Each number is 128 + 24 x the weight over its row's rms, rounded and kept within 0 to 255. Layers, rows and columns count from 0. Numbers have three digits each. The size before them is the row's rms in percent of the matrix's.

# layer 3 MLP down (transposed), 1280x256, rms 0.0638, rows 447-472, columns 0-127
185:135074170127154097155143126154135120135126179130122159129134150159143100127106144135137097149123119168103124160091098115147131147124146113144107103102105066149125170131125123116145113112100141124124158104126128115136138186093087146136145152149098104095142083115102104142086060095127126143136110147129117094119104130156085122127138126136138149095148104091170180128106144121142131079126
052:160160147130148127113121131108137146154168115134143106100159166117089116103120127127136131112146105152117111132127147134145171156116120144079158088069131109155124131086134113163111119161159179127150113127127153136082085133093116188118155119100140159127119120078168147101149146088147156134119103166112147089115150139096108103108135139164118108136094142148135100099159171102141133129105
039:084088164115160138106123111113110141166115114108112153073119167111096097121103126107149133166108111146150125129132121146185174151151132140109129116097154101118116159120141151163100185166131141103126138137107142128092113158172121146120129096109137141152147149089138127091115131119129153153187099163117160112140129109119098117130136168165087101059129121122117133095151138090142161084140
077:120131124109118099095128133138128162127130155102100134111141157096107115101119068114102153144123124154143091130165097142152128124111126136116089119138112086154121132111148130143137111124106140125158153147139170130151141119135105162139111136113126124164138121133142126143132154104144103124141138161147144115149092148109106094133134121126139125097067123124151118152155141137085132145160
074:135109114149175137109111097111137117131145101124143106093144138126087145093083124151100082122121094147117129082150131096172141128105164115128126093126152112141128166089138148133131153102138168127127187126129159134100085121109165163130091111126087127124113133104153106106141111136144109158121142098169124104098112156100117114095130104176147107129164142089100138105138148094127105084097
076:144190173124132110109142165075160155181145109125146148129141158118083151110137131122140076107130122107102109098085150150112147123158148118105122064120138118118136189130132141147115138162113179124163113117143139131142136147165131134111115131104156157156143118092120104125116103094126173115195116095100141101122126139111145123158122082144093123111125111126090153131139149153117157113145
168:162079128138131090149129148119089120130055123127137121149108149135134145097104134084133133098106111138134105139181141092163159109114146140097142105162150091146125123132168164127115139129122108129125149106111163125137127109142080115161147133124121124100109141089123142098119152140125107117153148128112090121105176120113152129138110143085143142143092129085146122113140129104110073115139
089:139158150157146110089147137092132105141115152152119120115126144126093130169135102135112125167148164151114097118145121106101133122148120137126128077156129084107123184130112134164116158128147137124122137082158133148089119135130117082129114119146124150133141165117159100109115109090099093137117117091132138112193136125124115124092126103143128121101128097102043137126125162149158151103129
128:130111135132095107075157146099143126138081087124137137131136133135143122092161118144140108143105109151092116151115106120122130135119146125109112142118148087105131128116130154181142129116124120140175150122157143148152116187138112118094093128130134148152143162113113151116086155156136079141151164142128141097171109144141151124115129100079145123101137139110145115114165156122143159123105
214:111163141127139104128144118096119107125096099143167163145118103144125153094134109151174121131130134102108207168094059111132153135142146110150151157130165098117117162126157153134114130130115109122135122172140132124078109134099118159119136120117127095150125108095109121108090138114156109164184129118124130116111094135124153105110126087157134120144133152114176142122123154136130151099122
152:161107117169127116153115135123128127104133121167119114184131109132119122127094138171082114113113155096135099140110099118106127118120149106117145122142097126143136181129137161116104109103143101109117222127154055117132135130108095111187128142115111138145109161177154139136090175128080163128135118135119107103107143113135130111145161105167110131132139131102089106109140128167141139136123
084:139087147113117132112127138107116143146133161115096113113117143116139127201145124127118076188146134121129116123167134122112125115145149149118122071122144145132126140110129128131122160134130171128126154135151157119090131140157152105144111096150116162125129170074111132124117127132116130160093122134121150147164125137098093146121131121152110163107116114115060113121097167123106211131079
066:126116185145144140136163184151166128153127165110125106120131141123137090150171128104124079159134116145124129129168088100177131129157117101151118033115151105131127140116175145127105155071129112107154151124114162146079089152127146128132115131100148138144078144134125144108178144151134096158157135158118116102092146134124171105145112129141086134086131140117095124121103157129120162103158
051:136112201088145127121123150122136134139104142106120117106158106126117118119122103128137125142158111102128060142140134088148159112123151112120116142115126086133110147125126142133110106136086120119118106164125180127116117120198130156146109101097080085162140083113143132126125083131158104180154108107091161147132178152098131098115109128128112137118131128137130128127080161143131142130137
115:155181095126111113141144133146143131127127139096094097157135128097134166111142120106105099173095141134103133176131100142109124140115124090119109097167146086156132136112131144165122147136132111098181137141069159166110137130173126136138104110149128169062103171144123123085111135098159105146183136100092120144154127130150152162123120153157114154094078150086107110142120138105124132121113
106:103075140084172147124162111137128122150133142128129078123124130122121088199105108137154143156139140154152128161128150128084146151149149135151163122113115107129101155104135108155102146121141166135126144095115131120072107181150153126117133137121129170108118145102105114130111159100106138131135115141190127130116136128113140119119107108184113143128099092132070114158128144110069194138098
080:156131191149143128130146145076132133185096120129134114117131105134121150124094129099118086162125135145139126104130155138116154123159114128125113124138145114104165168128127128145127154121136139127127094109138137124112101174145146112148110125128124142101156109125168097104109102118165133092118139097111097119166114145082158153117119108126094155135115077113097108127115125134126155094112
128:157127163104156078111141142148113119098114119174106099127144080128141126100105165160096126145136131136135129127139191153132104115126115099144133146155086109127122136096136158164089152162116129100164107116103158105118113136140143110136110161148105127108103120154124109143183097106126100155151113118152088121100172152123145100116093130146154133081123110145156128144129178106115096142104
214:143149145134141068143126131110113085145071129174123124141139092121116155114131116135150127115144121123127174178121075121143161137154140108160104150143129063138131160135126145095115120138090109113116114171117157130114107106106115134127143105149134116157119132086117116142100118134141103167205149131134101120124126147093172092142120101117139116141130143117146147130168157111122158078125
107:110117140095138116147123078139153152122118162141159085119157133100141176116149186163116109112115126155134125198136135154156141138115140100106129094146143101193150128113136119167114098109125115098147117169085172121134140045096109131095124142139156110138116139097137111136154126117138084166173146144124108152103150165106110148149111115128135144084147156145154116171137165122133117142128
130:079108154146120148079143071139102126136120131141121165131140137166077139106144084117125126159103143079082114100132140127095111117108139137109095098127138117140102170133177155131137123105142124111155148182108132124116091101136108144156126182096128146108155156153113128142094105109145133137079107149155161121147166117139102076152106104134147144101117120136126158135132153158141100082106
122:118064122156121147185127099133167117130131097101115142173110148117151140097139150134136135142122120116147116102110130157088102138114140110095172176138106122117138108147109131149119174129092149162144132160123152150067141144146131146129118118104119123139127157136129174149124116132169130131137130103148108111117147114149148122118092105119143115160149131133128124145171158135123116126101
084:131136150122111168135115115074140125152128090112125123128142133076145142118143100159114074095090153120134107076134150139130144142111137160091143106102164082148144171086139135174082101130161178106166080114121191148147137146127116138143106066102147160126096099076152111122150114144110159136144155109115114129074122179113147160131090100176110152136140098134121121143129149109127146142097
077:112109166117171138109141064104131141131109151133141135127094090161107147104139086155151096162121131139136135125113133118113159095151146128129141111120116134078152169163137136133123154174155100142139146132122146096092100145096126116101108110121122162158148110118094111138084135126148146135141128104159124122179103140117118180149141117140081099110093104120143129108150110115116165110096
118:090071115143151160149148116128117116151138140115133083111103135147185106120142113086111142127150141092135112066129114109125138131140143149108149101157087120143134074134039109129131140105139140108094137165151131164116138123125170094155146108137088102123157135156139106142154094117122118115111115071110166152155150141143117126143146159118079102129152160115124147120145136083101138153118
127:097120164130162084132138086129099126100118145119146122096131139089138142106093141085118119119113136135150127108109163143159137127124122101121116136094091090162135094178158112112136135146123126099095106142126191166160153127151173151097110083153095162113144131140059155143123115122142106152139119143155115120097157154120157149108105105168127133109125145131157125101114142122132117074109
# layer 3 MLP up, 1280x256, rms 0.0858, rows 448-472, columns 0-127
092:137097154160124157100136133105118138160137137105105118115101143111100130164118114118107101170100158152073116094160148144138143113190137121105144091111155129075132166109113144149133130152151118143144130149167133140105103149158162086112095141095131160113165142115136095115112110108150117159111113119137155093141091132121093124091157111190148146104140108105081098126114145099122141125137
086:145102160160151172101153129073115127180136137120140114117104149139108145149130099130117114174099144165097118131147142147150158106173126135101133094119150124102131156098132154129128118169142122119131106147172137150105088163147152081106100140099140164119160110143125096090104107117121133140115137140125150104148112134131081130082147115188122123103166087122087099097141153122131153108108
088:137102132135115125104128122116121129148178133123125113086112161134127137145129118141129127133087115168106104143159135142149126106134129132088137120108170153073129148102123098162157134165139145146125107148161140144081106142127138103118119138092141139138151145128145112112131115095137129140100139135144179115140086122141061124095168130163121139087130091104091095133137143134126155128119
087:148125158142134136093136115115120141157168104126112155128108134144105135141105102147094128149098146131092138132140131156130128100187123140102110108110142131069099142097141141154153165146131125147158144165160123143093125159129152119128124138106131171085184133134110097107110133106147126161128090120138135097174085118136111128086155109177117107126156116139075118105131162148111132136116
088:129099158154139141116158155119114142143142145101137123109109138132129129194128098102119116168118175133111122147152148150145142094186115132142150113103137141062122162095130137162143149163147114159134135136178131158108099133133170095122128120126153155114164120143118138092118080110124120166110123125156141105170114119106102129119156129167147137095134085135082107102117151132115162121100
147:117127127171153172111155109147126157168169152134128079111114126139092148136133128105103131137086100129115138182130148128183123101134133068113152141113135122129140113110140140185153124098163142175130121144161143105135125106135184147129109121106124160134111156135125118097141146150114144121172117143111148096121124111131117118128128133142122123138150149112111115139139128126144139148133
097:131106179134112127122162130108140137139115132150132134108112104125088125154112116160135128201117163194121122142170125142134126123137078141128143075148154113099107178100138130137136134162150135139152142128146125159092077186131148090134119135122112187143149148122164100099127133110137140117094118124128183114167075125102081107121144124163134125083161056149057097131121178125126161104122
109:182096113116119145125124167140111113111172134143139111086106164135096162133112118099139132112087162175100144132137129161106148091138123128103120132122179107113106118107108093181095138132164122187121125126153121118122110146122132113117121150127091117159164119166118130057094116136110093120116141103134143169199142133119106123125143133145140125123147108115111130128119142145157157095122
123:123103166165116139110158120119123140148152136146148122133125170136065103176133124093087091148109129157129144130123151149185134111151109128131116122117170135106112154091122116142162134170142154125105127106157131146092097119143139127124112082122146145104099104171145114101111090109130136135068126084141170144151115129118083124110130115170130111121119090144105085126082147125149149110123
132:119089151190177192135193105152135147128139135095166120158113131132121182143081130122112121125099148116126115161130140150119127119132137127089133088158140137081127166124119129146142132167137130165121145116136124118095165165160139133138109110103120124112158151136106097130145156162120123148141137152109126121118117127113128116125145105133143130141109050123108126124131163129111174113119
096:117091149123128162096138163103134142177129124123147095107135149122075138155132106125123128182120178177121114149159130098121144136168138130126156084108174105127115133102102126129105132166152094123153133139158120161074109166140154095117121137107119189133141146130109098111112111106134106125129142127120130126138070123104105131115131101184136130100163126105084093120125157110128173094060
091:111120146145130178111131126124145141203168141113128102111116160126104145149143106132117122145116141122115129129166132154165127099150115151093127070114155120103125162101124138143136139163158140130138154162159128124061101134135163102110112129113151167121139132141137094096113115121138104157134125128158128095142062141127070124098152097181119118128170102121100100101146161128139142119111
092:143118155151150163095135164102138132154160120102135122089109144141103127137135105140108102139112147132091113138156154142160163094162108122102143093113146131071135164113106128138132137160155110119133126134176123151090117165142152109122119135077145154113177121138128094090104105140124138139129139141149151101130129127108098127105166103164134131080143094122087110098121164119136149114137
104:176136125136087121114094146112099125126158136122111159105111145122164114152112071160087120178092170125095129131126115156159133116165132115153142117081130128082109137146141147126169157150139096144175138120145132131098153151129178091124125146109112135099142129161120130055108098110091116132137123168143123115168137121140083123102140125163108118122162103140120116091162145105129139106131
091:123073143106123161107168129116138116155153124105132105153110140129088138145114086116153127164158114145114103127146133107121135142181094143127106083145154178091121210107115123154125146142163160160126160148176120097090075173127161100124116111104133195180143130113121139106124127109144111107125120123153178102159072126106091148110114109163113135108141096116100078135097147132136181109097
094:151127163171145151117152152118151149188122151132140119123103149142099136163137100149094110181116137144100121111164147129146133101180116122110152103119141118089123178107136144123129143172143112120158153137179137144107097154130144097122124130099138151091138136132138107097131102089111148120118116139160142100156102124128083162091127096169134122079146097118106100107116148115122148098115
123:136098184121126164123128181087117152159134114121130114114121132132137121182127143111118122181094168185115125136143121134138127138208120111142152119132197139104135139097108163131123130161152083121129121139143131144131081149131115088119107124105130147140141111102156112139107076104122102145114135167133114118119102132136097142079124125153150127078173115104084076120106139119137134072099
134:138097153142113154115177128131134149140179153116179064139127167129072117132138118139092073152138113122125122121151152129172134131152136116138143118078159147092119135098138138159147136171182147135123138139155129146115085124135131136113124132139144142093113125107133126115120112108117130140136126133136168122113107130140099132115138132153124128097172137123096081131074172113146157148119
106:135155135119119131121134143124124111145150141120105131139131092149111139136068092142112104149119187146089115138194161127152140103129129098123133078119168122099145180079125123174129136161105112148208098108140132118097114152098134101119114155139105169119140111119147132115121133119164077140150125150131155111166101121113115105120154102137109135090101117135083119139100156160131140108128
117:116145122130127125140132109127136160142190146087143131129123098125123098167124125152095128138110120119122167115122185166126127114119121141057158086116129164135130112056155116099153142135159144123109144147149141112099172131110161112131134119084172116144144162160160113116099126115137130086110139104133156118117123125133110136121155114148091112130157114144095127130178126135136144131119
114:146157111131149167117119129126128133149173124142161169097137163151108127115117088165120129154103139153146134155129146156161123088146131094133142152095186160110148126090136168215151113157117146114129107148150100113130099111087150124121140159081145137122106120076175131118151140143131156104112122152081120107103117124132108121130141124141136124144139131125097086092094150153170115130140
102:149123155131147173082129144111091146148115140113139111135092114124110161151099102120127146145103139121077111104155143128153141097187124118112147091112145150061140145093105142119147145150148131151137124142192139127132143141127152095097090149117138157129168124133154093103129115115158135161111125113136139069153094121133094156118176078160135134102161096113089115110138142121116127113104
093:147116131139124137105170149125127156143144145146141127126108124134098099186147098142105113162088146150121157138152171129151098106197105112128158127127136109103117189080104142162148143163131108120141139136186128141110119173121144111124136130102157142127153141176144098098097088123126134105112104101134171140179129125137094140114149128184126111113156115136081110105138173133133146108118
104:112144150132124118129148068102134154109097065127100172165112115137144165134081124165080092153146145098121125214107141125139104120133118137133114137072114133118128157132178136156130098148103162103112088122124134132108142114063122114133144134125138158083160120096091120143125114130086160111140141184142126121096125131127099132122135109132119135111136101104136117110110107127129124106159
120:152138141162136151121158135124117128172117129128132098116130176138126134136082125173105127139105132133112121077151162129146127102166136160109181098112120106085117137105108155108115129201142140111125153107180126133104159161141185125124141122096151133115127114151121113111117109090143130151102112137169116111139118131141114145095143117172139122077156130098098134085134152113119132100118